{
  "num_attention_heads": 2,
  "vocab_size": 8192,
  "tie_word_embeddings": false,
  "beta1": 0.9,
  "lr_head": 0.00805,
  "max_grad_norm": 2.0,
  "warmup_steps": 219,
  "final_lr_fraction": 0.0
}
Each number is 50 + 10 x the weight over its row's rms, rounded and kept within 0 to 99. Layers, rows and columns count from 0. The size before them is the row's rms in percent of the matrix's.

# layer 6 MLP gate, 320x128, rms 0.115, rows 149-257, columns 64-127
105:42 70 47 44 57 39 46 41 48 50 64 55 56 47 69 57 48 53 42 55 36 40 61 58 38 50 56 51 34 56 56 36 64 54 63 25 48 45 54 66 50 45 60 43 55 47 64 46 61 44 47 68 58 40 45 50 37 39 25 49 47 43 54 63
099:56 61 57 51 54 51 37 34 38 50 26 72 44 41 50 45 64 56 45 54 63 41 41 39 63 49 51 45 75 48 69 52 68 45 55 55 45 62 58 55 53 50 74 59 36 74 53 53 44 35 44 39 43 38 45 38 37 53 44 57 39 49 46 64
095:40 62 53 40 51 55 51 55 50 50 45 63 58 53 57 39 59 44 32 44 51 39 56 60 52 63 57 48 56 47 65 52 52 49 48 77 56 51 36 50 43 45 38 30 50 45 66 44 52 41 69 41 29 48 51 42 46 63 54 32 39 44 51 44
098:65 57 41 57 47 38 29 53 36 49 36 42 56 57 37 48 51 35 45 35 71 33 46 50 66 46 61 45 48 54 64 54 43 30 54 65 43 44 45 36 61 49 36 46 53 47 45 43 52 44 40 40 54 42 57 38 60 69 48 36 32 58 53 65
104:62 53 49 41 71 52 52 47 37 56 72 62 66 40 46 38 66 36 36 55 49 56 48 44 77 53 58 47 52 55 66 50 41 53 56 52 42 55 50 30 56 43 65 45 54 56 62 62 37 45 52 45 61 39 62 31 44 68 61 34 54 52 54 70
091:40 56 54 34 47 61 71 62 49 50 51 50 61 38 36 39 53 47 34 67 49 51 49 41 62 37 60 59 58 46 64 45 63 51 52 38 44 50 40 47 38 34 57 67 52 48 33 43 61 41 73 51 39 54 62 38 49 41 61 57 36 46 56 54
103:57 43 50 42 38 45 45 62 50 32 40 57 52 42 51 41 55 31 44 53 42 30 52 48 36 52 47 36 61 43 48 54 46 61 43 54 41 55 35 45 50 36 59 55 56 75 73 59 41 59 44 41 50 50 67 36 52 70 48 30 59 52 56 56
097:52 59 38 57 53 51 51 78 55 52 79 52 48 47 46 43 70 37 33 54 36 43 49 44 45 54 65 49 46 62 50 44 41 52 46 50 31 62 49 49 46 57 43 66 56 70 46 43 62 46 44 32 72 59 50 50 43 37 54 55 46 57 58 56
091:54 32 53 61 60 52 68 56 48 58 32 42 41 57 59 37 64 42 53 62 42 40 50 37 54 42 51 44 64 57 46 70 44 62 77 56 42 44 50 50 69 55 48 34 41 53 61 55 48 49 36 43 39 59 41 44 52 45 59 50 45 35 42 32
100:61 76 43 43 41 73 46 33 49 41 58 40 43 41 56 48 61 37 61 47 66 42 50 45 40 45 71 61 70 46 40 56 41 53 56 40 47 57 57 33 58 39 40 51 64 55 47 48 40 36 39 47 47 64 64 44 45 66 61 54 54 45 42 51
103:53 25 55 67 36 39 54 40 51 54 66 44 45 42 47 48 54 66 43 68 32 35 57 61 61 66 40 45 55 27 53 69 57 57 58 51 62 38 57 61 50 47 53 66 52 45 51 48 54 48 45 54 70 65 55 48 56 45 60 51 68 28 48 54
103:56 53 31 33 42 34 48 56 29 50 47 50 50 42 54 36 42 67 45 57 57 46 53 50 40 44 48 52 48 62 38 36 45 58 63 64 53 45 63 61 34 41 44 50 43 46 54 19 45 41 47 49 42 54 53 30 45 52 45 52 47 56 61 48
100:41 40 39 46 53 65 35 57 58 49 59 39 39 58 45 36 36 39 50 65 56 51 58 49 30 44 47 49 52 53 51 42 31 52 40 54 34 56 40 27 60 48 61 37 56 58 52 48 34 50 47 49 42 43 63 62 42 40 78 54 44 47 36 40
098:41 48 52 40 65 59 51 62 40 52 66 39 54 55 50 49 51 42 58 20 57 43 65 44 50 55 68 60 70 35 58 37 35 51 78 52 66 67 45 43 51 42 70 62 66 46 61 49 42 50 31 59 53 39 46 53 49 54 49 55 51 47 53 75
101:58 46 47 71 54 63 55 53 36 52 52 45 47 49 41 41 52 51 35 41 59 45 53 43 30 52 56 48 68 44 49 44 38 55 54 51 58 40 42 42 61 44 50 55 70 58 50 31 46 61 40 37 45 55 58 39 56 58 71 57 42 48 32 49
097:52 62 61 43 49 70 52 54 42 36 51 56 41 42 47 34 47 71 54 64 51 37 48 41 46 40 64 52 70 50 56 40 54 47 55 38 50 51 71 51 50 47 62 51 45 45 57 45 42 58 58 56 59 45 49 41 54 56 51 40 30 36 48 55
102:57 62 54 54 67 44 42 58 46 71 59 49 50 53 30 48 61 42 52 48 57 47 40 40 48 57 53 45 37 48 35 51 56 39 46 59 35 56 60 52 45 40 68 51 65 44 45 52 37 30 38 55 67 65 46 54 64 48 40 59 38 67 55 44
108:19 43 56 35 32 42 56 36 47 44 68 55 54 61 50 46 71 49 34 54 51 55 50 46 53 46 52 45 35 47 68 61 31 61 48 54 47 47 50 49 47 61 57 52 47 37 58 44 46 51 47 40 41 58 51 25 62 45 37 54 44 36 78 43
101:55 61 44 36 57 38 41 44 26 44 44 51 46 53 61 45 43 60 46 36 62 66 35 40 51 54 69 63 55 59 50 44 57 59 60 37 56 45 45 51 48 44 46 60 43 42 75 62 60 50 61 44 59 48 43 54 51 52 72 41 36 57 28 52
102:35 63 49 47 54 39 48 44 48 55 49 58 63 46 25 41 57 43 46 57 52 60 43 31 49 59 55 53 34 54 65 38 53 60 48 30 31 45 42 51 46 46 56 62 49 59 51 20 62 50 42 44 60 58 48 52 32 53 36 49 58 67 58 60
095:48 70 29 48 49 44 56 34 53 42 53 44 51 32 54 41 56 55 57 52 65 50 58 50 47 54 50 52 56 53 62 48 50 52 50 48 45 43 52 49 46 53 38 33 55 52 62 54 32 53 58 34 62 45 39 49 54 58 51 66 49 35 44 75
103:47 46 63 41 59 45 41 46 46 60 62 64 39 53 43 18 59 58 44 51 52 51 32 38 66 52 66 53 57 60 70 61 27 42 64 59 45 46 56 63 49 44 50 49 51 41 33 36 53 47 58 36 43 39 47 30 63 46 48 31 54 51 52 30
094:68 39 49 29 65 45 48 45 45 43 42 45 64 45 46 44 35 50 52 48 47 69 66 50 54 54 38 57 57 48 48 58 26 62 52 51 52 61 51 58 46 57 40 64 65 71 56 42 48 38 64 44 41 63 36 42 48 44 33 41 49 50 71 52
099:67 55 67 55 41 43 37 47 62 60 32 54 63 42 42 55 54 30 33 63 71 60 48 52 43 53 52 51 37 47 46 57 57 39 61 64 57 49 48 59 42 59 47 59 55 40 57 45 48 40 44 46 44 55 49 27 43 37 47 31 52 74 44 65
097:47 44 48 24 45 53 47 48 35 51 33 50 53 32 66 53 66 39 43 45 49 57 43 54 39 41 43 31 43 23 54 58 43 67 47 38 50 36 49 47 25 46 52 47 55 54 50 47 47 55 44 45 47 43 73 60 56 46 64 58 40 54 53 50
098:36 39 47 53 43 50 54 42 54 38 70 53 51 43 33 49 63 43 39 47 58 45 34 43 66 34 30 33 43 43 49 43 49 57 61 31 43 64 38 52 44 48 59 40 55 48 46 51 54 50 60 54 62 80 43 45 31 37 47 49 64 51 42 60
100:65 58 48 63 44 46 40 47 46 57 32 42 22 60 50 51 57 46 64 37 36 56 47 50 45 59 38 42 50 59 51 27 54 34 54 68 19 59 36 47 58 45 49 38 49 47 51 45 61 34 62 41 40 45 47 33 65 56 61 44 50 54 59 37
101:54 74 59 52 66 37 25 44 55 69 51 36 49 44 51 43 47 46 63 52 47 48 56 43 58 60 51 45 46 39 60 44 60 55 51 51 57 33 55 74 60 43 54 51 58 71 51 66 53 49 55 54 63 55 28 41 51 36 60 38 65 59 57 63
097:40 42 49 65 52 42 59 41 52 41 66 65 53 60 52 47 51 46 15 47 47 64 56 50 49 46 52 46 53 55 53 71 62 50 65 48 52 33 50 56 55 37 55 53 33 69 46 39 52 46 57 42 47 52 56 42 62 45 45 56 52 26 56 30
101:45 79 37 56 65 58 49 40 53 57 53 41 62 59 45 54 52 36 39 39 41 38 37 48 08 58 60 46 46 52 42 48 40 47 64 41 59 64 43 48 51 48 30 45 57 50 54 61 50 45 62 32 48 50 36 50 54 57 48 58 40 50 45 33
102:38 46 35 48 48 16 33 46 53 47 49 65 37 51 41 48 45 29 42 62 76 46 39 44 50 41 60 49 57 54 47 58 41 55 50 63 61 56 54 39 51 38 46 43 46 53 59 47 40 32 49 27 45 38 63 43 53 40 55 42 45 58 46 60
099:40 58 62 46 55 53 63 40 43 69 54 59 60 49 29 39 52 62 33 50 49 52 52 51 33 65 53 43 62 57 71 55 58 49 55 39 52 48 53 37 40 48 39 55 39 46 50 42 52 58 63 37 65 46 48 64 53 58 45 52 50 69 47 42
097:30 71 49 48 56 32 31 45 33 48 67 54 45 48 44 48 57 42 47 26 42 37 52 40 51 63 55 45 47 36 59 47 31 42 63 44 59 28 48 42 45 56 40 42 52 41 53 41 32 32 51 44 46 53 50 40 57 42 62 38 54 46 57 46
099:51 41 44 46 55 68 58 67 53 36 32 40 50 56 48 62 50 49 39 63 57 40 51 28 44 51 54 49 46 43 58 50 30 45 71 44 13 48 51 45 47 51 50 48 52 42 48 45 48 33 37 35 39 32 60 18 47 57 60 46 59 54 49 59
095:60 42 65 61 54 45 49 46 51 69 29 47 44 47 58 54 58 25 41 36 40 57 44 57 33 59 45 40 58 40 55 46 47 61 51 41 47 49 53 54 51 42 50 43 44 47 66 59 52 46 62 58 53 44 39 50 35 50 44 53 28 45 40 53
099:64 65 56 36 56 50 27 54 43 45 55 50 48 63 59 45 71 60 47 63 55 55 47 48 50 64 68 62 52 41 48 47 39 67 39 36 40 56 46 53 72 48 57 50 46 30 40 39 39 47 39 56 50 55 47 58 44 56 54 57 45 46 43 50
099:43 63 58 63 50 47 70 47 36 57 36 58 58 62 57 47 52 47 40 53 57 67 31 50 41 44 49 58 70 43 60 41 38 82 36 57 65 57 54 40 40 47 51 79 54 52 43 57 41 25 36 46 66 38 50 55 31 53 53 71 62 62 40 49
091:49 47 47 47 39 38 54 54 61 34 39 67 55 50 42 40 51 41 49 44 57 78 55 63 57 37 58 50 46 48 43 50 26 46 61 52 51 47 46 54 38 56 44 42 45 31 38 59 40 45 38 41 54 50 62 47 67 58 32 34 44 61 49 58
104:49 63 61 49 40 48 38 49 45 54 59 65 28 31 30 47 54 56 45 52 61 49 52 37 45 42 59 37 32 61 70 61 51 38 47 47 44 55 57 51 42 60 55 66 61 45 45 37 64 30 42 50 38 37 52 36 60 38 40 30 46 56 54 48
115:52 54 59 49 59 56 54 34 46 68 45 66 43 40 29 29 59 56 42 65 54 56 49 37 56 55 34 50 59 48 45 39 59 39 42 40 51 59 45 48 46 57 63 51 65 53 64 48 45 44 50 42 54 58 64 44 61 31 51 27 45 53 68 38
118:43 50 42 54 60 45 29 45 49 66 49 48 46 48 53 49 56 34 51 38 58 58 56 45 49 46 47 55 54 35 57 45 65 59 41 50 49 64 46 40 40 57 48 59 66 39 38 52 51 33 56 67 46 36 55 51 64 57 44 32 49 65 48 56
091:62 61 49 44 64 34 50 45 41 42 51 49 60 45 48 55 58 55 42 54 44 36 63 48 46 48 41 55 37 57 50 50 30 44 62 23 23 61 48 48 54 48 65 32 55 40 71 73 41 57 31 44 37 32 51 50 57 48 49 55 65 49 52 53
099:48 57 50 48 53 68 44 68 46 32 57 51 55 54 43 48 59 44 15 58 66 56 36 40 52 58 46 50 50 44 52 37 40 48 60 50 42 60 41 52 55 43 62 47 58 44 74 44 55 61 41 42 53 43 64 44 42 43 64 41 41 57 62 48
087:41 45 49 59 56 47 65 37 48 52 42 50 54 57 48 55 60 44 46 40 63 50 44 63 35 27 59 53 68 60 53 56 55 69 46 34 59 46 55 43 41 33 57 40 35 50 41 46 50 37 54 51 52 60 51 43 45 36 41 49 56 25 47 64
094:52 39 58 28 67 43 49 41 49 53 60 49 44 46 61 46 55 49 43 44 53 56 68 53 57 55 55 66 52 59 52 69 47 35 67 51 50 33 46 58 59 39 74 51 50 52 48 39 54 54 59 54 68 50 54 35 52 37 49 34 43 56 65 56
090:47 64 54 39 42 45 50 34 37 42 74 54 51 50 49 57 55 65 67 40 59 62 47 53 54 46 42 50 46 35 36 38 63 60 43 45 44 55 44 51 48 43 68 49 58 35 58 55 51 32 63 50 59 37 62 73 54 46 40 84 56 59 45 37
099:39 50 51 54 64 67 21 56 56 60 58 55 35 56 34 36 51 63 43 54 53 57 81 18 60 45 53 48 52 52 72 44 57 52 50 63 46 38 48 40 51 44 56 61 49 50 45 35 44 26 55 61 55 53 42 45 54 47 48 55 41 55 44 59
101:39 54 31 55 47 49 50 49 47 50 48 37 56 52 46 50 49 51 35 40 67 46 43 38 60 49 56 55 54 40 52 44 54 66 42 47 50 72 30 47 55 40 49 26 52 37 45 44 43 44 47 52 53 57 53 54 55 60 68 51 46 70 54 43
112:55 50 44 46 41 36 43 61 30 40 44 54 62 58 51 39 65 41 38 49 52 45 58 60 45 62 39 56 59 47 59 44 47 57 36 67 62 71 44 77 46 55 53 30 51 55 65 52 47 44 44 42 47 59 48 48 42 45 42 36 31 54 45 52
109:59 47 44 56 56 55 58 41 48 53 51 58 52 39 52 39 56 39 48 56 46 43 60 39 47 48 42 33 44 60 67 24 44 58 28 45 54 65 41 71 37 46 57 39 53 49 45 34 38 51 57 32 41 59 56 44 35 54 51 54 43 37 49 55
102:32 51 41 46 62 59 64 56 34 56 58 64 55 45 31 53 50 42 34 56 47 56 56 31 57 36 53 58 48 57 55 25 54 41 41 44 48 76 56 53 49 56 60 45 48 41 63 34 44 36 51 51 60 46 54 47 51 60 52 60 46 49 55 42
122:39 58 55 50 53 48 51 70 39 59 51 53 52 65 51 44 67 49 49 49 39 60 40 39 46 34 57 57 43 42 62 42 37 55 53 32 47 56 43 69 50 67 47 37 59 73 57 33 41 34 40 53 59 59 56 35 29 57 38 54 54 53 52 48
104:51 64 27 52 68 34 50 52 50 54 49 59 44 45 55 38 61 41 41 37 42 51 56 58 73 55 38 36 53 38 56 40 57 26 50 46 53 58 51 50 53 60 47 42 47 36 61 60 42 38 53 62 43 24 35 63 49 24 51 49 50 63 50 37
109:45 44 43 57 55 45 37 59 38 60 50 59 53 32 51 46 45 49 34 54 52 63 29 61 40 47 63 47 60 43 53 56 40 52 68 47 38 47 51 50 44 45 55 48 67 43 70 55 57 39 75 38 39 64 40 30 61 60 49 53 44 45 66 30
097:47 47 51 46 61 49 52 27 52 57 69 44 59 50 53 41 68 56 49 62 61 56 38 56 53 36 44 40 52 40 53 42 42 51 42 44 42 52 33 45 48 65 48 64 59 55 59 64 51 41 47 30 53 55 40 52 54 55 49 55 33 26 50 58
096:54 35 34 51 55 55 55 33 65 57 44 45 64 57 61 33 38 65 46 43 42 45 37 46 38 44 59 51 50 49 39 64 34 54 44 45 43 42 56 60 28 62 66 26 55 53 53 38 53 61 55 42 47 54 35 41 51 53 43 52 49 44 76 40
102:25 38 52 49 45 41 28 51 53 66 35 56 37 61 53 45 45 38 46 53 53 37 42 57 48 51 47 40 52 38 69 47 53 74 41 45 36 60 46 49 58 45 50 34 44 47 59 60 40 48 53 35 48 46 40 31 47 63 37 45 33 47 62 71
087:57 52 27 49 47 50 64 55 34 45 48 72 63 58 53 42 62 46 41 39 37 63 52 37 38 53 58 65 60 63 59 24 61 58 57 47 53 41 59 60 55 53 46 44 60 40 47 42 47 38 29 57 66 55 39 41 57 50 34 45 52 41 53 66
111:47 34 36 44 41 26 63 58 50 33 53 55 62 61 40 51 63 47 45 60 55 46 35 59 57 53 43 49 56 55 52 46 42 59 40 46 41 62 38 62 51 47 52 50 44 49 46 26 49 68 71 50 63 70 54 42 50 53 53 47 47 50 48 37
098:61 68 48 18 58 54 57 40 50 62 33 54 61 41 45 42 53 32 49 41 67 35 49 51 49 42 53 53 46 59 53 45 54 54 61 47 42 61 52 62 70 58 57 48 74 48 53 32 46 45 38 52 46 45 38 61 31 38 52 65 62 59 63 46
098:52 47 53 53 55 48 45 54 48 59 47 52 54 56 48 43 61 39 41 41 66 47 46 22 60 44 59 57 64 40 43 55 40 58 62 52 46 40 63 60 65 47 59 54 52 62 61 27 47 49 44 68 61 55 48 45 48 48 57 46 22 75 49 67
104:60 55 33 53 49 31 56 69 63 59 47 45 48 49 34 33 53 36 46 40 37 38 39 59 40 47 33 52 43 63 60 74 47 45 47 50 49 39 44 52 47 50 56 48 41 67 62 42 54 41 69 40 52 32 52 46 56 47 49 39 43 50 49 55
104:45 62 40 44 61 51 48 56 53 73 47 52 68 53 45 50 48 43 54 29 41 43 50 53 32 52 55 53 38 54 44 56 47 53 53 37 45 76 39 46 35 55 40 67 53 47 53 48 27 39 50 57 62 33 64 53 38 59 65 70 59 66 64 51
082:56 51 51 49 46 60 53 47 54 60 53 39 39 52 37 54 36 39 57 29 58 48 62 41 69 50 58 50 41 65 69 49 51 56 47 47 45 35 59 43 46 51 50 43 44 22 33 39 34 39 21 40 55 46 46 46 61 48 52 55 63 56 45 40
107:50 56 41 45 61 41 46 35 39 53 41 68 68 61 49 40 53 53 39 55 54 43 64 44 51 63 52 41 74 39 58 57 39 47 59 36 31 58 39 59 61 58 56 43 53 48 69 51 51 32 50 41 51 53 60 31 56 55 64 47 58 53 62 41
105:44 55 52 55 68 54 51 39 66 44 54 51 36 56 57 44 51 57 39 60 49 37 36 52 49 36 60 48 43 50 47 39 44 65 50 65 43 57 49 48 60 61 31 63 51 53 50 39 65 48 34 38 43 56 47 40 50 44 55 65 65 54 58 45
103:52 29 44 60 41 36 37 44 48 45 65 71 55 44 47 40 58 56 47 60 46 54 49 38 60 50 48 67 40 48 57 49 43 62 61 37 39 60 31 69 48 54 49 52 52 35 64 47 42 55 45 34 44 41 52 37 64 62 63 56 27 59 54 36
094:71 48 56 65 52 56 51 38 32 45 47 40 35 43 59 54 61 40 64 57 39 42 48 43 44 37 54 39 66 33 33 43 59 46 60 62 38 48 45 45 53 46 35 58 56 38 35 68 46 49 44 43 72 60 41 61 49 56 43 64 38 45 42 55
101:16 60 62 57 38 45 51 39 61 65 68 72 61 60 59 63 65 55 40 56 48 57 39 58 33 57 50 47 52 55 69 52 31 57 51 46 55 59 39 56 53 56 47 49 51 50 66 62 36 43 51 45 68 52 38 56 69 32 49 61 44 58 64 49
106:59 45 50 33 33 34 51 38 70 44 45 57 50 78 55 42 49 56 52 30 49 53 44 19 60 67 33 46 65 57 54 56 50 61 63 43 68 32 32 56 44 38 59 50 44 50 60 40 45 45 51 38 50 38 56 48 33 34 54 58 54 46 47 38
107:29 42 53 29 72 39 47 45 47 55 49 62 65 68 57 66 59 33 50 44 47 40 43 21 36 46 48 48 52 46 53 50 50 60 69 47 28 60 55 60 43 44 57 48 65 52 41 64 56 46 56 40 47 50 46 44 61 64 53 72 40 51 42 47
094:49 46 56 48 27 40 56 53 57 62 64 33 60 63 58 58 63 22 22 46 45 49 47 71 48 51 44 58 65 44 37 51 54 31 44 48 58 50 43 43 48 61 59 57 58 42 57 54 66 52 53 40 70 63 54 43 52 53 62 66 47 45 53 50
096:54 62 36 61 48 35 41 63 35 65 53 34 45 49 44 33 40 58 60 51 43 42 61 49 41 67 60 60 56 52 38 42 60 49 52 50 68 32 49 45 65 30 39 45 44 47 50 45 47 47 52 34 61 66 48 43 39 56 71 47 39 46 56 45
090:65 54 35 42 45 48 54 55 47 40 45 56 40 71 63 63 33 41 51 44 55 41 48 55 56 49 61 52 39 55 37 49 68 60 53 52 42 80 39 39 55 48 47 54 60 48 64 50 53 48 53 50 41 53 52 43 56 56 64 53 47 31 28 41
097:55 40 49 43 61 54 43 28 40 54 49 42 48 45 61 53 49 50 64 50 49 39 34 43 48 61 53 59 58 43 45 53 49 57 56 36 39 58 52 67 34 46 57 54 65 48 51 47 53 59 80 49 54 72 42 35 21 47 47 48 37 46 59 59
109:43 67 46 45 39 61 51 58 60 47 43 50 57 50 45 37 64 47 35 60 56 66 46 47 42 41 34 64 58 65 51 58 48 40 42 46 40 71 33 39 40 54 56 46 57 34 55 41 49 66 63 45 34 50 68 43 42 44 37 43 73 55 49 41
103:44 61 57 41 58 44 54 50 66 43 63 52 51 50 57 44 60 73 46 67 57 54 47 26 57 55 34 70 67 52 67 61 62 51 59 50 42 50 39 54 43 41 33 65 47 50 63 58 53 50 45 31 37 46 57 38 60 30 45 45 60 46 54 47
102:42 40 55 51 54 72 55 54 54 71 55 52 52 52 43 48 58 40 58 71 66 39 34 65 24 48 63 52 53 44 54 55 44 49 71 43 56 57 46 46 36 38 54 47 61 44 60 57 36 63 60 49 58 38 40 43 62 45 38 54 20 57 36 53
100:36 57 56 39 36 39 54 39 49 49 55 45 59 36 51 43 66 60 45 58 39 27 56 53 50 40 29 53 57 45 50 53 66 46 56 37 55 63 50 54 54 52 58 47 30 44 64 58 57 50 57 48 61 51 47 38 62 43 67 43 56 54 70 41
101:31 57 53 52 40 32 40 48 40 46 53 43 62 72 54 33 77 54 19 57 46 39 43 46 58 45 57 53 51 48 67 48 53 61 62 46 61 52 54 63 51 40 47 46 35 49 68 60 52 34 55 40 52 48 44 46 55 44 50 58 58 42 62 48
086:47 39 60 50 52 41 47 41 45 60 62 26 42 56 57 38 42 57 49 34 35 29 41 54 51 48 31 49 52 47 60 44 67 60 32 67 53 40 63 62 58 64 48 61 46 52 51 43 48 42 45 48 64 54 47 64 48 34 64 57 34 50 49 51
091:47 46 67 72 53 39 34 54 58 60 48 72 49 51 57 49 41 37 36 44 51 33 54 31 45 44 60 52 47 47 61 35 56 38 35 52 56 49 63 32 52 38 60 53 51 48 65 35 55 53 48 57 59 52 55 44 49 51 44 37 46 32 51 57
100:51 47 34 46 47 39 50 44 47 57 53 66 44 42 51 48 53 51 54 36 43 62 42 62 47 56 55 48 44 29 46 59 42 36 75 39 43 73 49 46 55 73 61 54 54 48 58 55 35 39 64 38 42 38 49 31 60 45 39 42 40 53 53 42
108:35 60 43 44 69 43 33 49 42 45 38 42 57 37 31 45 62 48 66 66 54 59 41 42 51 67 45 60 57 58 58 58 48 59 50 37 44 60 37 55 49 44 48 60 63 56 53 67 44 34 55 36 60 50 40 39 46 52 51 44 53 54 48 41
103:38 36 37 71 58 54 46 66 62 61 36 39 55 49 46 48 60 42 47 52 50 43 38 47 26 38 53 43 53 52 49 55 54 62 46 56 44 64 51 41 59 52 62 41 49 47 58 53 47 42 61 36 64 62 70 53 57 46 57 35 40 54 63 44
094:49 59 37 37 35 39 43 60 50 55 48 53 52 45 59 30 44 62 47 43 50 30 48 43 76 45 46 43 55 52 53 66 48 59 47 55 66 55 45 47 41 32 64 41 54 64 66 39 43 55 50 50 41 45 49 42 34 46 48 54 51 42 40 49
098:37 46 67 36 51 21 55 65 51 49 50 49 40 51 36 53 61 26 58 57 58 40 36 44 46 48 38 48 34 48 51 56 63 47 49 35 56 50 53 47 51 59 72 35 57 43 64 42 58 40 48 49 51 48 62 44 53 48 51 42 48 50 46 53
098:43 38 55 40 53 51 63 38 43 49 43 36 52 52 52 41 47 42 47 46 53 47 48 51 38 26 53 44 68 47 40 75 61 27 66 39 26 63 49 36 49 74 34 49 41 44 69 47 51 36 56 54 52 43 45 37 64 50 54 50 52 66 65 57
100:60 44 64 45 50 59 69 56 58 67 49 64 54 68 35 45 57 45 57 47 31 50 43 37 52 61 46 55 37 66 42 53 31 58 53 42 38 48 44 63 40 59 53 51 57 62 35 44 32 46 47 51 49 59 43 64 36 46 48 55 53 55 41 48
104:48 43 57 44 64 27 57 48 45 33 39 40 57 46 39 18 60 61 32 54 43 59 42 47 54 70 64 42 62 58 55 35 57 54 73 43 50 46 47 48 41 52 48 54 41 73 59 47 63 53 54 49 46 52 45 39 63 34 45 52 62 51 52 43
106:49 75 54 49 66 52 65 38 48 60 36 77 56 55 40 50 58 52 56 58 70 66 44 31 57 43 50 59 44 64 45 40 59 50 57 34 42 53 26 53 37 44 48 60 51 50 54 44 59 54 57 38 45 51 58 46 38 47 22 37 54 66 51 55
103:54 39 70 53 48 40 51 46 47 41 52 53 48 58 70 19 65 46 33 49 61 47 44 46 54 48 52 77 54 37 53 50 42 55 42 53 59 58 53 58 46 49 64 74 49 62 59 48 43 59 42 39 47 59 44 49 53 52 37 56 32 36 53 48
099:44 58 46 56 30 61 41 44 55 40 53 65 51 61 35 53 50 44 36 55 42 65 33 49 49 51 62 56 47 48 50 45 47 56 43 41 53 46 35 50 50 66 60 61 43 58 58 46 57 50 57 33 73 61 37 44 68 45 50 50 37 42 35 56
099:57 54 60 50 46 47 34 49 56 43 46 39 51 46 46 41 63 37 46 53 71 41 53 52 69 56 48 49 46 38 40 57 62 47 47 48 38 66 66 46 33 59 50 73 70 56 66 50 46 34 61 45 70 56 41 40 55 32 34 57 47 58 58 58
102:65 39 56 44 40 58 40 58 49 57 45 60 53 70 39 60 66 34 46 49 52 56 44 41 46 56 46 43 62 58 56 42 32 43 72 51 43 58 55 63 48 46 57 52 53 47 58 55 59 27 59 46 48 65 46 37 40 44 42 34 58 57 45 47
089:44 50 57 61 53 64 72 53 52 62 46 56 33 59 43 25 50 61 58 49 48 40 54 37 60 25 46 42 45 47 61 46 55 41 53 60 47 36 63 65 62 50 43 51 34 47 60 55 58 52 37 40 51 56 53 35 48 45 50 52 47 48 51 41
096:39 45 52 52 57 36 57 53 59 68 30 51 37 62 32 30 40 61 50 49 40 51 44 42 62 38 56 49 50 55 30 38 53 47 43 42 43 57 40 35 38 55 74 56 39 49 47 53 56 52 54 30 59 48 58 40 45 40 47 52 43 43 45 51
089:31 61 37 53 43 63 53 59 52 39 62 36 48 48 57 53 49 51 60 31 59 63 50 51 50 39 49 50 37 44 58 32 40 57 45 46 57 51 24 62 59 44 65 42 54 49 33 51 36 49 63 55 47 52 25 56 32 53 41 48 52 49 46 42
094:59 68 58 43 49 50 63 48 38 48 33 35 46 54 61 36 56 59 46 50 73 42 70 39 52 57 66 53 58 64 35 57 52 44 62 55 41 39 51 41 65 44 51 48 39 41 41 37 72 54 24 57 58 47 72 34 44 57 46 54 58 68 39 51
097:45 58 26 54 51 53 36 54 63 52 56 36 62 78 51 54 46 38 40 53 58 54 36 47 46 37 44 53 36 52 56 49 34 46 42 50 24 46 30 42 45 48 61 49 52 47 60 53 56 47 37 55 49 51 46 40 45 70 48 43 52 65 52 50
102:42 60 40 30 52 41 52 49 56 44 42 48 48 49 51 42 50 41 47 62 45 35 33 56 48 52 58 55 63 42 59 59 58 48 44 47 52 43 48 52 28 50 49 50 59 59 54 45 52 55 51 56 57 61 57 41 52 54 39 76 54 33 51 51
120:48 42 39 29 51 54 31 51 49 65 40 38 68 46 36 46 58 37 57 55 59 65 51 30 57 59 52 65 56 57 47 45 51 52 49 24 50 59 46 49 51 47 49 39 68 61 63 41 46 52 59 43 52 38 60 53 27 55 49 50 61 61 49 38
097:47 35 39 42 41 58 44 42 64 47 25 67 57 39 45 45 48 68 58 45 48 49 37 59 43 57 34 46 52 55 64 59 62 42 54 49 35 54 43 60 28 58 61 56 50 34 52 38 61 44 60 26 56 48 52 43 50 54 33 63 53 37 48 50
088:60 62 53 49 53 36 57 54 58 42 59 65 56 54 45 32 43 44 53 36 46 47 66 64 37 47 47 75 49 50 44 59 65 37 42 52 40 67 34 51 55 33 55 44 50 63 65 36 47 64 56 46 37 56 61 55 35 45 42 51 65 30 52 61
094:58 45 49 62 38 48 68 48 51 62 59 34 42 48 29 48 57 54 59 25 51 72 25 65 55 45 46 51 47 57 54 42 49 51 60 38 61 62 61 53 56 56 51 54 35 56 66 39 37 47 52 30 57 56 46 43 54 57 35 46 55 64 36 58
100:43 46 53 47 35 51 58 44 52 41 22 55 49 41 40 55 60 29 42 44 35 49 41 42 34 43 45 42 67 53 56 48 60 54 40 52 49 57 53 60 44 58 43 42 60 45 65 53 40 48 49 31 47 61 41 35 47 34 56 40 45 52 29 40
104:34 43 45 62 59 71 38 43 39 42 51 37 62 52 65 54 43 43 46 55 43 43 40 47 62 58 48 53 54 38 35 46 51 50 40 57 57 62 32 52 40 53 60 56 69 53 55 59 52 41 45 39 66 42 39 58 42 56 54 42 55 59 39 36
094:52 46 50 48 53 57 57 42 55 54 58 69 55 39 28 56 60 40 60 54 50 65 38 32 41 54 49 45 54 48 53 38 63 45 67 55 58 54 49 56 54 50 43 54 59 50 41 45 49 44 42 44 51 52 16 50 42 35 50 53 56 39 50 61
101:40 39 59 56 52 55 56 48 46 43 41 51 53 55 59 44 59 26 61 49 54 53 53 55 40 45 37 82 47 43 47 46 51 54 60 57 50 53 45 36 60 36 59 26 61 56 63 62 56 53 57 52 38 43 39 57 58 33 56 44 36 58 56 35